Weights of a small transformer language model.
Size: 8 layers, width 768, 8 heads of 96, MLP 3072 SiLU, vocabulary 32768, 107M parameters.
Each number is 128 + 32 x the weight over its row's rms, rounded and kept within 0 to 255. Layers, rows and columns count from 0. Numbers have three digits each. The size before them is the row's rms in percent of the matrix's.

# v: layer 2 attention value, 768x768, rms 0.0287, rows 666-671, columns 672-767
# o: layer 2 attention output (transposed), 768x768, rms 0.0144, rows 666-671, columns 672-767
# q: layer 2 attention query, 768x768, rms 0.0282, rows 672-734, columns 672-767
# k: layer 2 attention key, 768x768, rms 0.0281, rows 672-734, columns 672-767
v666 098:157122187166111081171145146097112186115111110147112171145192149155175148111131108133201142103116187137101136115062145110096155111133097117036100098134154146124192176143145164162125162134139125155149155153103124150135126104116164130140154091134152158125139157169110129159137139111111164136
o666 098:129179089087141139111130129143165094212110117119143134072092073087187114118125166144071079078113112176135118160164151111130094125146116124170104163126101038064169109081117122134092106143116144109091100147125105174110142162171114131102127037204123114143117106126108097132128106180137142105
v667 096:078153082084147146160097118145186160131139121111161130192137133112181098123167152150125125124155170155144098151117172097134178132145112160130173126120122099112119116136183139114084071198114135151081078145173080161110153120118109092121122116161125109113166130144114128083136106183093105123
o667 095:135101125171081083093131128163112140111108144129151160150117071105163105098144146102118120189093140116146085106167121154090053124163131086154123159114108154113133126143098149131096101087137135183130111120100128142123173139112155124108119120090111088096119126105132116114129128113102159116
v668 097:136141144135119156124141096120181134143124120079064173147149131117154104142159136139022087161108117074109159110123165119169115185166114122112140099149115131116091120159111145123108103106153135087126115127129186110165085135131176149135089122119150120118159157085092160125066115196181140082
o668 099:128114148156111139106115186145140108144146087125154065124173135196105102144197120114157149145109115094188151140176096114079134133087100162057112077155104069068137089150156114119074182114130137172122158128083115127145170135093132170135135140164161107173094146169146150120128143113146192159
v669 097:133116112119117101084119175142133136159110101179142100096136144109113144073136157164160194107122106106114109098098125107147180151098119141139132121215148144137111164155114102119100132145053170125148115064108127103093211084099088192134095140107154126098161128067087143133167073160166111137
o669 091:149132138102121136120140192149130112122126074084125110101149130173116144141115140116096106108177167104149104207108133170143123149065124144084133138101149169125123124142092113124167091083133153128107132132196120126166160117127178131144189150152136122057133151169125111145143162096140081103
v670 096:135087082123108141144115129132178089144101090155199165131152115102121095061134155151123119115076078105049156116088095140095117164106164124099127190131135088090135113117088143108115161166128146154136088144187074110101155090193073105131094127174160075158144086155125205144126133152147125155
o670 094:184158084132128105133138116105146140100114135121079112149107095107192131151122113148180148172138116129125098157107126112107121142144121124134117125104108119117127113175149119096071054096152123139143131153153197149169113105167119096129103112094112118148174132114074140135124120136159158066
v671 100:114193150149142174111147155133122136135148076164149150164119133120135134101115164144088121178153170136141079119106140194119138181149091100138155086140127126104096128176102150137088135134173099142109104118178012115153143135162119139133103147074133117106162125133134129159098111146092112096
o671 097:099131111152130098112091100119145117090122102113160074121181101066132120169117090125132116114060150147126110130094130109092087138069088084110111159161111127075142141156091138109114130126125176184142147080152164137124170125145157165149088151110117112118133130113143145040170180111142152094
q672 117:069186108140080104173075092100096144101102117146107133115133082132165159146147122158069100062127159122171114115207109178132130132068050122139112118152117117161164117119165152138116144146112117095152129160138144123144133132147180173092090104117153108098173055092121101101068130108118193134
k672 102:202139181133169103061130140154149176160116143117106125108120177167186117130119081199124179077147180090165068140103128108150096118150160118115123148119139138131111150083086153092165128154043105064107136066125108181125131096154159171112104159168143123129174115139076116223132142134071116145
q673 110:059118177115176119118107213099123128133170145122080127159146116171195131164159125105147149112134113183162166155101143136147149159170148110113088146194025102147144133155078094116192092168115141107057075114158096139104115207114141103189106167127150113158125168119122198133128112150084155167
k673 115:092157125187132153083126130127115147138148114098094124156079106103114142210077103138075085112153085086136133131127117138148138113123112161163182103184136152127160151129150120119127112156072075117153117120153174140130206102188173140081152079162139101095143087078093056130131112150105049134
q674 100:116098087185163158132090104087113118118169143134119124176144204145108091105109147125122120131130151180089127165109110097124124166089123113118122108157079150145160132167117157159139082130126138105081125111111130126184064115174091096156089144124147080056158111090136111083137177104130135106
k674 104:085114165155126111110099149172155116129130132135120165143085087140020095082000172083081119183116198166153074089111172172160127099097138169106122143105102163123121111098112093115145084159112120076188133087136166134134147112168180138140124124145127105082120108074108126074123103096117093096
q675 110:122150140084118118109134136200140086137109114124148127162102170161188086101177130161181182140117181108121159143101157151097172165115122098114110108090097113127112168156134154077182112124098119115073027139163097127164186104058137121108106116154140096193109138125146125191162141142104073114
k675 105:109126173149171151141178098200124111152137140141102144140154092110143129122111141065070130103156052169106188141130160128154177166069088156139186158189189095151161116161140155152107114109176112085109161176107171126059097136164155097114163093082111215134087144195092158069112119088161167147
q676 111:146091109188133129110106107126109098081121140147117137199171167122201117074133121108161183159111142133099120161086150122136154180084156102109125144117064085141165123086095095102159080120061066133097097047184100127163123095104086079207088102144163131134186119098122149190190140142119075143
k676 103:106171062100072109106119097137134105148110103116018119153121110146156137140116122144141093132184068145119133103137118187106133123143062162134195116163111065107078133123133106150066098117164171149122090197100195117072134120173091149074133081145094142108152126103117115086138178106134190139
q677 102:113100127073201113112161161136118091110119158114120145123176139153113165097147124152156191118078148109089164139042147088123145136159176115117123147114110151086138127116128107100180115113164126074123055048136088118161151151124167066088124175101118146134138149142104147182168082141145061116
k677 094:099100090090167139150169154170145119117170129138100101130183093133102143122165187101203151150184113127071140111154126082138124157166123143171121113157100116138154133158175146160133131082137161197183111102124165108174077171105122074151142183073119148121098123131092183154149157140189123150
q678 103:149097137107170161108151139134174119093152172114143151113141172125101104143141140128159162149029111106140181126108062115116131225083116060129093128137128164112124108139073074053145059114106106101117113096195125109170086089148126140132046126136195132091132112127124198115174139100196076104
k678 100:046151121116112115158139080118113151131150116154110113097095126113089196116151122115136159156113101174138114122139135067170156118117136134082193131195079064159078075135123171116112120130174115172139152176072109055130106145107130173170127229111092151062160121149152144147098113135142170109
q679 103:140103103071122097150177179200176151132134090124151159129151189170122137079146138127164077150101089129146183113074098084114124156132166128120128137098140188124112155170136150133168070150129172143092104099131045114126092126069141052052093147134187148149102084116112139148131122119170052114
k679 102:079153162086154161130149162142156136159155153126128125138135098097123115071137139086172107125164066148116120109172143105116160134172147125130171132111139135124124116164130080183172157089106155121158115123154113084155153173094217107165045155106100169120088171106127134175176106116164072110
q680 096:125181091161106132143143097112085168153152126138150094173123124125195121201083116080125114092104143091176132105168101163067139105104089092115118133130137115156088127073082122195153128139130170134133168237097215123143101128145114171123099084124144089103118131169199088129113192117105195133
k680 095:110159101156109104093144166110113122111099111135112127127096093087138124114133095145076126157134092097138155103086098159136130164132122111118146107179120129158109114165061132134131162187099093120131091155118156149035124079139109187082095071127194132096172116141104110102136141191097102108
q681 101:132116079185185140138082124166134121120057176158102127159104159108091116114128101211101151175127169112165102146164179110117136163099145101113149144068138199128134067168096078065189075121086084160139132087200091102193141069113124111133098129120193117162157157105115167160118129094121108100
k681 106:099113143068101090138125115166101124176104096133127148102177106088186169112135140113174085102117115151108135105127101055099160153164103156148120150113136078131109168074159139163145238061146135154111148170122156064130095141121174091126105179120101145141118133076144147132123093116105120145
q682 110:144167119151119127103083172134149169150201107060096134132094098114076070146120151148179175119090189147124122115099110122170118203144169165115124111087089174107107152153151136127144093085081079103126105119162134084103083168157182136160095143118168076132143112146079157156247160175167089159
k682 108:116137118112119161107111149074199151121163165124132077077090116192146122093114123053161131115116125112127154140140137147147123154106114126136135141110180106144099132100035134167136068130126126204177130132122113146055061153118102144140081114141108170115066124162118121111123112137214124172
q683 102:090158163165127155180160116170101073182076138128169087149136085123108094150137138119122148101176111133083135091106116108091123150100127161176143097172108134073093132117144143126083140187105176100171160090115176083096147142159182085125132128117120168079125060104131098095140124123122140205
k683 098:149139129191150097137117096099104113115130106150182138085153115060061145139122087118154139083170071186086103122143137109147166058140119122155143091160057207169122149161120121131182123130115121104172112151176160155111143153080078161171167126123094179133130107118098073203168087094150116096
q684 100:130102104080087100119165110096133100108134140137095178138121194169140119026138139140137195106168161095075151129118136062135159133147151101160096117112151178097124128194174165074182113153130154099133138078167099138152062187085104104113094175115142096096129146143106193149112140087137126130
k684 093:142167113171117165147150124080153121109107143126114109100171137152079152192103134140135155112135079143109082103130094115070131120153158103122103082138131133116137136181089141090158054129119114141119135095128118173084128166135095119048127169133148134140129136130163147098161139149146168091
q685 103:135118157106062113172189136160127137185121142121131113137124110173095145127113136129188133134158053097087141119161107155151140058156170154120103073150178140145101165131154148168114145126118132137130136162109168128056090182128135144135103113145101132109086127101165130066126094129151129131
k685 105:122210076115140065140047096094140104149128140097111138133088087165126157127056129136082083157093130148172072144086159107182082113094129112106113095129148141181126179127122121141117138141121109133235135142105111159131126125182077133099126138121152105061131169113126113077178123115112146108
q686 107:178185147089109181178163170162121181131092084101151109140207121175163110146111136133132135100158116136118076136103106122182103065145137178081100127129107147155133118145177155114106154096066203122105158114132147086088092167148131099115179142102082188061143094183160092132055172143138170119
k686 095:119102109144155127124129138111103187120120140162118135123084108109167138122101139139133141140125124103164071130089132174125119128141158071118115147139138130114126137096079120088094097163135104109138132072125053182118124088154079141128134079107172159114160152179124087124113166121045135154
q687 103:180161121111140161093159112120112137151138147097112062172140103151161120159092084141146090117141093097168133086137116136161168125151065133142148108180200094129123130100077131195098165181083143135165160164094164136140113153114134203122109102162153203171111161145106115105088151166095151127
k687 102:113156063114042164169121143093037116110071098136142158129140138234134165076142130149186142147144099147145128079163070059121122119118150098141117131154132066115095136113098173144111145140062157131086093173127152139133135149190069166074160131099092145162109141182123128088134156171092148060
q688 101:174169136110093133138114148065167159136129146186110088140107071109131107171150043153120093123144153133139077150119094105131150089170063174102118087130106066173132147140067135112164146144175134167178129195092154114135091119100100172074093127132115122104101108166144192057100163124149055180
k688 110:148109142131145094121205157152141131112137087134149173146188103130169125148200143185146165092098120136121116132160080116102104188123144124128115100101124105142137142127093093124181151083118149127107158121143123124174127142078173118105168162183082152162095114113139128137075117127139088164
q689 099:152130122110171122107112074139130093131108163168172152166097095130167169144164121155152139231100071132144172187090135094101155195138105077155129106163142128094215066096134101145178111154126143108129148104145126137240169130113058142123113163126123162107100146136110122138167104089146113111
k689 094:096096153087122164199163147084157120203138113143150118106153059178081140143197127138082120096146108102130152107138071095138129111127180151135145144158075082122149149121109073136137150098131174114095169151073159123134085108072147105156033164096124154175208142141158132158089153114145076124
q690 089:109105100108109118099148187085174146103116131112148116131149101105162193159149101147092105139148080183130144121092118197098069076145109162147171146155111133106146099066084150172134121126129118120183139100131169143125160129162120136161145114131112134114103077134136173072107099131136112172
k690 107:113125132145199153166144161106114077125114088128137148066155089116087123119205141147126171135155135170109153121120085104115119105124139133115094129135143126125178124102135124143163136094136107065100103126139142104136115188055144082133079201139115131134133151089107167131138141140108135110
q691 112:132046127124166111164062125109181154121109135145136142152080130130135143098184123131094146171112154105125169137090193123078101170155137092160137133117105133099142140185077130092138089090177109113149070072138079140181141110099092135151112140120166127198158136121125144140153083085125120072
k691 089:141115189102125194213138123143127103170117164117111167153149088118151164144133085102140118095129097125115127155147129120073127151142175127164159154099157118115174029121058147115113153121120120147132123120173127136150128171152159139136154153123082104182083125100122149113103187092109133126
q692 095:103177129144136085117147169138159135150086062079151114123094121130147074024170086101137151085115144104110121122181095111127105103120153190109126116161152157108101113122154063098061189177140170160089162106142172123131124120141116093182143129162126124122121096135109086126110113124169137114
k692 107:153110142178084130114100144131126132133126170132096136150085104081118152136101163083110072098203134107143137125110154136129150094176148176123168109136067178129123144158147059120102127129133130103140119074092140112118149135147100145116134054147072150127167101140075102153150102115113134180
q693 105:132129140052105108134076137161143169087106101142193136220131053112157193125104143151104065081161152129170136094181088170124106089131118167076106190160095129141085153110211075144138148103148139152159168140143132091121097114109141123135143058084105144130108068169149118133093140145109153132
k693 097:103195092159096128118122118086133083146120149127100123126134176079101137111150058153095117126163085103119070130119145159121131150125088130134178153060128110140144147144134174104124087136099148105109146137106133124090158089140134134117112062145096131122131172117042093172111116147091105152
q694 102:158127188086204104122093149107153107128121075145133131141140076155145172156119110095120129075061112123133167168083100100088114153127114075096153167044102121092103120147162174096140044122122159130145153136101122078168153114143172087122137134120141116163140122182095103168144147144130157088
k694 092:158122148181088214132202147147144122145151124121122087131117180088059132112168093128154191075079093111092095073152104072140111091085098173064104126174108099103207100096119188143110145068079129129077132105122122083114090095106117144103143141084107101134131168090142123134143126123131135143
q695 095:075102193096083167093124122119152106123078169106108135188135125100145159123160150116100062091136148111089170133100110162105184089133119131082133153133137120156142165083211104153024215148136142179082116074095136120163226128122077117155141131125031092159180148148108145130164154064118128102
k695 113:159142094160105158133130171102136148153081099144147117119117139103142138125117078165109063160149109103186098089157068132116147186174106145148114150141141106130099170114110137073106111179072141116124118176134128177138152120168125132067166125147136099141180101172103083089117112175084089171
q696 092:130167102105159119129098066124105130120127106118129136123172139071120212134172095158172072099060102131165190132107142184122120193095136129143106140133106113105184087167130170133150108127138176092126156201070118125138126128145166123098138133131164104103120131169123078067118141174085167158
k696 120:170133176137180148178137123136139062178090093107135151121142119074138159135239106120130157078137113159111145122144086140123130096127097130163136100113146123105224111112110090127133111108125145077099151126117113106167094144132160071139150150081098124198165128127142143150095120137128193164
q697 105:139124178177164141121112116149155157119096160083098117048077113135099185081151084216144155145065113092176243172118135114124110162108116154169190157080130162115152144160133135105180158110168124116094090035135056133155126122081126155074184158120108148138117138141053182084144131123084114133
k697 089:101078185162121110163116078141110110176041079129158167105136165166037132147163115159110140145128139103089160093144126120139086138034111069099140105178109094109183131155096116102155133099149111159070109127135160125108137138097128124154144141103049121160141157102108088135146138071107204123
q698 097:143134143152128174145152181078143099105183123123141122061130121082190154071159142138145160155116154121062102148171131168128121168139085176168153138060078122145126126103099103189085132116116141133114136141053099144141072092135131163143190187113051017097186130100107113104170142146164089103
k698 096:128112147080153126100096110175151098142120139162137094025133081115176147153129080068129104146148120141170156102068135105129124120108073059105096157175136102155116153138083097110132130124129147121142150135145110152148088166099091109194092143151212138119171165080130108076117189120129074106
q699 103:159123104117128122163175170130171155122120168084159113098140065102184175107137117127119144117151145167082123111147112068140149188187112163086158179150105167114179123137156060134092154075157152124151077193118193072088146171111137134080132095130123115136146115119114093139066143126083137138
k699 103:186126120123135159124181084115157155109131079114178133127100108148077084126185194083146123171142181116152108111190067144126196098081154106111120100159121165120094096175160167177175156157135108133055113151121168084172179150094116108098147136166107164127138087115093176138156096128074123122
q700 096:159117112176158153129102155093137143106172173075096112017089120166149121174112103088127128151069198195123181127090149150170118148125086106083167098140074148097126156144113115159105082131203095141134093198089097103170206128088165099154164138170151140130076114153104223165151179088117145105
k700 086:102080175123109169141121130183195080138169136124151134017072116138136129094177090140131104155185132126128059043133089115163085185100135095144093107129134077126111098080150146093109131119130093118148129149100102128085182119137174154141115124121091167180145112126114140099133188136116078125
q701 088:141127170143100080089060133138110145180150114098141184136061109164137180166146093190154074158119111126164108126118049160142135156191113146099149094113117117092130094099064104141098124136103136111105119157097129113124089140201152135074123197116122099157175153114162142160104166201080137130
k701 120:081114118152118094107098124138106111116124093154158098148126172148160110129145071113105095122146124139115113136117088136140086151112116111157124183139141139087081106172125114189080143142057083184131124131154151150082165075153148125103128057154154092058166114112173083126132052180145136142
q702 134:121138163140222166132113142168145143113106183119091134076098094135136114071152164161136147118085121177137133155096113123102098156112165122104137125099132093073179029103119114128128098109150130092122103102100105137159147137094131137166114148080109061195112122082082160111125140093108147116
k702 078:176157089078096132122101125137057079120127183150131105192122097117119122108128133156117119104128141130163158167134115119107143108090164123151109125167155164143087111190080126155106152168158141086145130103089094084166160119100132146158103175128131179171139123115153083132129141150148093151
q703 083:165061152164097098110126094166087144165090101124118111245154157151123113136153151136132141097186142107105077188166119123108150073109098168094156169140134130181094156177062157142122131116163054149138123176128140097077135090090114171134126230111155129105121194109123114130125120071142148114
k703 179:136156091142076095053137095126089135105131076129098152178098153106180108128073122139086110102155121152180094145118128188140157118130075146096078109147135155173084189137155141140123154197126110148172157156155143158095130101163113134087109100161144128068108104157125103131161080156095111130
q704 099:120138057189146142146150075150211160133102111124204124124117099100111153127142115162146186146150087139102148178129146163113116119118157108158109143113112108133159079160150129193068134094202105152099123109117145165083159180113138168156119114104087106160117108127169146167122105091089144124
k704 105:221133117119133118093148156137130103110134154164157111110123128122124143174115199067118133090099092140149120142094084184137143150160179133132145119107172073105182110111175161112109191101157084113118174104132090123181230108079147179130178151073150089160105187118111134168107212122097146146
q705 097:117110129122124131067069162124165144101137177110176168162106126092123110055087159124144080159164194165133089134148124088097087121132069120082067131152135155066143170152175098128096192146111102153120124111081159107109146188131076128141134096158115150139130075128120109097139126156142067173
k705 098:108093157108145150106162136085124153150098100119127165132066170068115132123138067126076107101135104112134165161178098139126120122145111146100175216150140143110120113121187095086103089170156095159143179108116123137136135140103109115123137122099157097099107095115132115067221157128104155089
q706 097:135141191150133162102127060138125121082074167148146112140161129127114087116134138162093143161168152112072126159130131080118087141170128102138054168142145125131114157116153145136104115111147058138133182088149155105104097130136091085178121113127115104076101121083138101166121106049096088147
k706 099:154129080118085087090141088123192148105115125147131104161179142087140135143141148149166136071087137178091113093116150154108106105125086095107146130060121154111150108105123047096114119151104204105181142132153109119143125147102096108206189132052149115121088129104112108123113120136114061128
q707 101:046183116097117122165129180125109103155147122115153083107139097122119119103124149114134145077125093118090105066129138171168128053125196123160114127152148096137144144083110166114076170127180075160120173085118092134117181165114100091138168103147105131135128140142178049101131110093135175120
k707 108:102115084147108122160102089131132150074127152160107178114143136130113137097119158123130107132178095151157117084149130159079155055096108072230150082128064121136167111126132111157135144104129125140112101098089087099140063133110125158088106076148106087132166124120075097147148210177114143150
q708 098:168128092166107163154143144167087137127129165118093181131118114125109132122134149069126132124211137099136140082074155117129095208136095137117129152126139058075111082145137137152117156124109168113143054161140100138135095108158153129151157136115098131170156159230125115080064086077104059143
k708 101:089145089128158104127094097150113133094148133113119118119045141093105176118155150147094104147152142072192081168154171068160095113125176108086123142108229128086144126106158132182155164138118130112139103007114087150114160056168109173100154184184099179152109145130115155111101134154090114115
q709 095:077153161177062141141109150178134158161140158100144168093089159092101157127177114102147111164141074202150175160137159132156159151089105112133173138148116099157177076121134095138081100167133099122134139145164104078113101121132133151127157127090111190103118173117144151141133138122091116161
k709 096:080136125137129138098125095089084160148167130116169062186136120115176096148102123109155118090096145094127139132127178189137114148124137103120157163151119136087059138131164125132149180205136077175119092142110185172133113147113139121108139112137154101112153134140191137131104121122163112050
q710 100:140069125111170176127115155063121096140079158096121117061116077150143154078107124136123096101177124133151087124134132121125189114141138131171146125130098130115135088135134076104108080079225133174103195126123094144123122151104147166108099092150123099149177143178145166092165125137117177105
k710 100:103137136115072080110138145140112086132163150196169081151098138128159125176108118066152112131125141098172154081146116116160109181191101146118073111145138148100160152125087102112186081063114133108142109122177134088126185083130121149161128187127148104123165123175130044106077096164146131203
q711 099:122172086124116100079151134088184117100121091194135130161139098152148098110128090111164126160094111196120149166105144102138093126149166177096134095099069123066149092133139119177133096042151193143152108154133133056069114104121147111133139149174211124101125133135118122218128144154105107187
k711 100:156158119163147175092155178108171163162132177088088092164100133073105092147116134165161150123149141169073166078107128076104128113159086077141073125055116124114108103114147112167179117165141127121129114124066133195198106138163105099184111067123190101094084073060131121135099169150158065121
q712 098:176147151139141106116073128119177124070140087111153132175078121124150144077121099081102155127132152149090090160130141088174144135089123099150075179160134151123062149098158113152134098118083135134147127052138101174134113171123091114172120121145123109123084060144173105071144144128090141100
k712 102:172128127096126163172166098078093097172087160143112094087104130129117158102100163182126118091153097182103114126129172148146156175124129141121167144168081132152129087181092120068127146149141173136117130092128138103172076182136129108114082147129081168188096091082144116151079180137070054185
q713 101:107140157122145123125131158141121097149130130107085186134184185146156131108163106135195114144088179144114138107141167109141162159166104133161153139047084094125094100071202123122115132118203097172117087131124113070160149185080135151176129141131142123100175125135136117117137110079121123122
k713 102:136106124213128203053120157101159132112153144080138103054166125136111131130099113181135148107103184099112171106104104106172084137091117123074056165146124088103121083131141142124089095113130129160116097110210106185146101162172089112155163091170129135146185124064132091118167176091120070141
q714 098:181086102086081154102093191142060126117115155167196121070093135168175138138151110071143070167115073125085095075143071133096151094143207089154076071129060139148123127067127146155139086089088104145153089153114129097101116086147201123132153149114111132075128137170193108151243126136122161128
k714 098:100093133145146155126119149170115144180182078133100143079138117092142102171133096144078164109160092185137134139172130109126115142139119058081071196145131100117090143130094078121082093131126156149143099203084154190177110155097112116137081127122150132166100099076135130151092129116188134131
q715 097:121165166098114116161138089165076147155159119121083129126127096126098120114144129201057138115130140115136105083134155105111158094161104114190172094166140178112085129102070153137138150106145156176164163153145099099162107103118113134111161119099124149137134104111032110160071106108145192159
k715 098:092108063041129121107125139123079160102129123177080064118114117131098138090145091109159141169132172099137097149094110137039148131094109131154168098171142185139126144138167160179131155114063131199108123138099150107111139087172161147103087136166109122122141102129137212172146129074155147134
q716 099:159125088136130118159144137118117096144141152170146109181147155151098086127126109049154144154087163129092155114130191080088148121174070111130141135115144108130113126085159136147080182096141156137119125172117152122108062130095212143132144183155109153113163092176188119125125198107127153099
k716 095:119143150128157162128134122118120129102108150160106095096114065151129153132105127147089160104153142135150099099112172136133101134124102143110028093158114079125134135136147113150148126116144145143178184150183101163146072155085107116124128185115143175073093168170099146156130177143125069128
q717 097:137119077134159147095158119135133128098106140067153135100102147162149154141165089116146085162152152140171151118138144135107088116160144159152153138114161129158094149148117085098155171106112040155142133165163120182088198125152156172139138119101168143190136124143114110122146132105160167161
k717 095:140089090177148134052141182189112105101127125159077110101167113157133112144181127148139143092121125097111176117100154146113198195166176087153137091131197124129178115085183150061143105104126117120139042050147155091161137166121137127142131125110108121111113125154087117153167144120119154176
q718 097:076096127073090122105165118123121114133122143131105079109120167102129103110149148129123111148071122144179125190141126174127075117128131174096112109077113085048168106123130108165117142114115180065123122149110152138105179177141143136168177134117156213149164126096115135141076109133141113127
k718 100:097102167123142141189122138097070150187181118106140091090104117170109162151150122108106128109153118136144132080145117143065161053077116108114130124113134151171123082101129142206082137136085128156144092137114128161145175181158114136058073131155130078119181093185137107111118110163179104138
q719 097:141125108137149105122146140140115159082105073104112162121158162105076138156100165125105109231115159106164079095145102157119082081104108119141137183120121141141112115211105138147114127110152141115118153096120097180151143165133127106125154139112049110067165154077134163094125130120114159094
k719 100:196086067096166098104162096113126149066119098127136133146118093139147113116122108137114130127129117152161078140144147134096141104169134164137124061109166147103143153133113133140101140139116117090079089102147106090143136053135133101150143067156132131134110137139107147135102157092132146140
q720 093:102147164176112154096172175123139174123151088108126132115120122116116142126146106198079116170161171127120095159101204146154124155175143168125121144122133104112075122141106104053084126101209128067074117140145108097108124171133148141129120155127079113082128104078089123120130175169083068097
k720 099:208095151084152101114197177178127129187118156114182111129124155101127111092119218183098123129042158126102111084117078147041118113113179122095211151084123160088046155186127104117123091134081113183109169069149079146109126127170161137158064197158124119117125119104102118164142110096096053067
q721 101:126125136141153120109150104116094159175104093139095179157109155103166142147157117128109089185130111092187108122124126136176071152127105114131079162033140197128113126071122129156108140115105146073128138196126170104144150187161168149170152146110134096052175062184119140121116104064104123158
k721 106:088127216111149139143151208147100129143131096109105137084188121168093128066162102149123182106107104141119118174104145112101118156109105116083131110143160136070132096128173158137190126099128173104095119146149137135112107118110136114093099167111148161144146134098125182144164089109179108128
q722 100:191062141136157145091126094083133152135132095122143124133082123091098126153156158159076114123146136118141116067148109163134083144098112110157068150141087133063135193110084087100080123155079176159105143165142153104134089129110138132159195111172108228174157113165123153094074114147160159123
k722 100:110129216145118094135151128112089150105115099150155112108126169149142091054122138132140083133127227110153128147068059067143108136146130125134110125142159138160161120148121159130166159137132128147090130087178160149113172177134121094102095164133138159151162164126111116123163145047134170105
q723 094:129148032142120124160130112140131180152139135139135145096151109157084122177144111143098074144124157131147094115139102127107100209074103122055070080155078162118160153119180085098121132112104153141129142154110072119171177122144106095113117145119147131168089130159090130144175104125145139078
k723 097:177144126107142107049202101147142148129106114115123122105151159139175111111156134095078145124148129154120143095160128079098166189111103212135117139138153113044127105123054031137128035129131127134136099086149201153124144146147123131109078112140085098109188107117139119136086095098167085099
q724 107:136153176165112077141172154135083168153154152144121199125117095114129119162139164095176106105107097123140134153077168136141149147094115190127087161155119147134154106071202076174152097139154104153152135148125192110185102164155073177076177136107175164095071113136116142102239154076123116102
k724 107:081180200099163116139151153165144146132113172132134108060122145113108144171160107119208112148082107183149128195092074154150122151116126092119102096124174136120140059089144169183122122099116135101082132160098103100109201111063128129125118118090126139157090140058081107155170094085115128169
q725 099:136127091126130158130150126098099130095110092107116091143111098076119116129157050094160145143164140085186097155069195116089178125191149179163181111135143098081141171092137105126129152139094107162099113145144174151117095096122081170110142118172161185034110123125110107142178154112147156121
k725 099:076137144142145116115107150126123086142126172147166111162126137132089099085132134142214141134144112104086133123170101082073139132142172161166123149107125129129188069097110108102151151135137147112138123126129141133102095133109082045110132191063074108135167141135160137137151186109102086121
q726 103:154136086151150094117133044071101137098055116103093141130168121119101169134162084128080153143114151135163110120131137129118098186118085137122087116141167103111136110120130122073191123119127143169177122123170175156102124132107074136128119102193144198168125191105090139077111135147103204131
k726 102:125122145153138083047162197104088118136152083077088145174212081131151155192129097082145170151119157147129129053079141106090196172135089116162110076091120129129149180118083125124155161161130133137104091166226141133192109165176138119135146094175113118153106103125158092154167141099112143069
q727 105:099100179075116144114085192098102166139125105182143151131118142088113132117143141097136132165131157206125201171166197075145118128100152073157115134086100128148141164120091168153191150067084096062095129069099135086135044124140120095096155142179123164128102113128145138185153095092109124121
k727 103:119132158107056157136128105123158110123103120167136159133123121143126138122104191090104150141131171117196126151174152083112135170048158118072163150116151081179141146139130094115131112129122137168122110111081112098130135102150114107137176138126127098116140107151201187125123155176165119215
q728 103:157125160133097159120190134081086132128092081133170068196096109130137163092168107152128186140131128132128107056121136147047160096054177112104143138091093126103122168109086132099121121128177156109144150151103109130075147081153123186141089155137128126138133114135141113161172138187162131155
k728 102:152159102127121152114069167109129113126146117159230102117134159132131178125169160175123129110125151130110143127120135101151107142141126106110132103097064101082194177099082062100122105116104133134127136142079103141161138141112179168100112131133134133117168156119160150140124119136128094097
q729 101:166135129118127145108158152140119124163135137153130126174117127126056137145117189153155158130100149152194151152133155106140106056133166066099163147112164126169141124181130153114171124040157079152177143078114104105077109133137152089096106146085019152151160173169157119187102086092085112140
k729 102:102105171175121196125120127095091140164159123132136113127140161130128102064095137112181087129102165059204152142175178122094112140058142165137203083118120102152109175185172113194107160127102094144128122088142098122111067159151083138115137129117112115132107150144093125109089164151110117107
q730 100:117080099130077151111188113104155183141107173132114112070138138163143100155180085142128186062110085088125100086137130171154118086151137149088107096110107079093109146142163097112149151147148096150090132173125081121170108087094135163141130120214159116089118124148105170137130131174166095100
k730 101:127134102153115124120108206120093139154160133148135137097123108195131139157112129143128151080123146128188122139096142137064112125177109110122071130088104154160099100098188097127198087214125105121142176181075149144155141180122207124111107131141135109109146122138113137136081192147116139119
q731 103:081111152067064163168115079141139149067079143123123119066134108141147126081153147089113146127109186101124145154108103120077158133175146114118143158119113093115185089089100126117142134150151164177113222161135110078167108105108133179112133168129057173081094137166089206076105149122102123126
k731 106:124153122056091115130135120090138106079083137170100118147207152150125131169167105143149132132143169081143155124109095129122094120143143170136161168137109111055173169190151129095105126124145145118105205209185173104111133133176128069064141141132114104106213185136109099149148137084092180116
q732 098:129107115108118138195086140112146089148119113151106119060094112091102145159136104095084131134128128157158112067130105184166114127011103120146114120179164115143124110090084174160176103150106132095141138129150131103166123077101097123076127126112123133109115142135155155143141114161157039110
k732 098:096131085142093130147153112170165114134128133098192110112070152125169112126156139094111052121151188124161091139167141108184139110106130114144136205113129079138083152129136171144116199168160115103158124191118167105140108094057147104098085121150124254114102122133169127157124046222183142125
q733 102:114151101123113152133196165107098134107153101138161130095140136131128121151128154120161106116147140134174172144107130110065129125110126150101114114113112111164122113150126164137135145063121202118093162178098147112154186108151135106140074110141102178114176102128076178121154105103099063093
k733 103:159158101157131153128154145131147125123167111107182129121133135098120121126121112144107093095118131123148151152144152126058102141152133134139096121174093085081086099150124150180091080136172143150100142195147150134085132142108153121147115178124154147134161075153107133119139128150129064163
q734 102:164142152086183146129105135130095114146120106100072063140142101148152079112088163090122119120077139160097090127105163072174127088176088127122097183138093142121061118162184117129152105125140144097140173130136098130153103105110190182196177144157111140089121114127090142141114106131202091140
k734 100:197112117148115084114139157158125168136120154108127114168117147150154140155126172161138150103123143188130131102149155144122112143175079097137120113100109141140186080088070172076153100065152069068126147127094130083200165075127128118124109092084144093144195076125137108102100119162154133128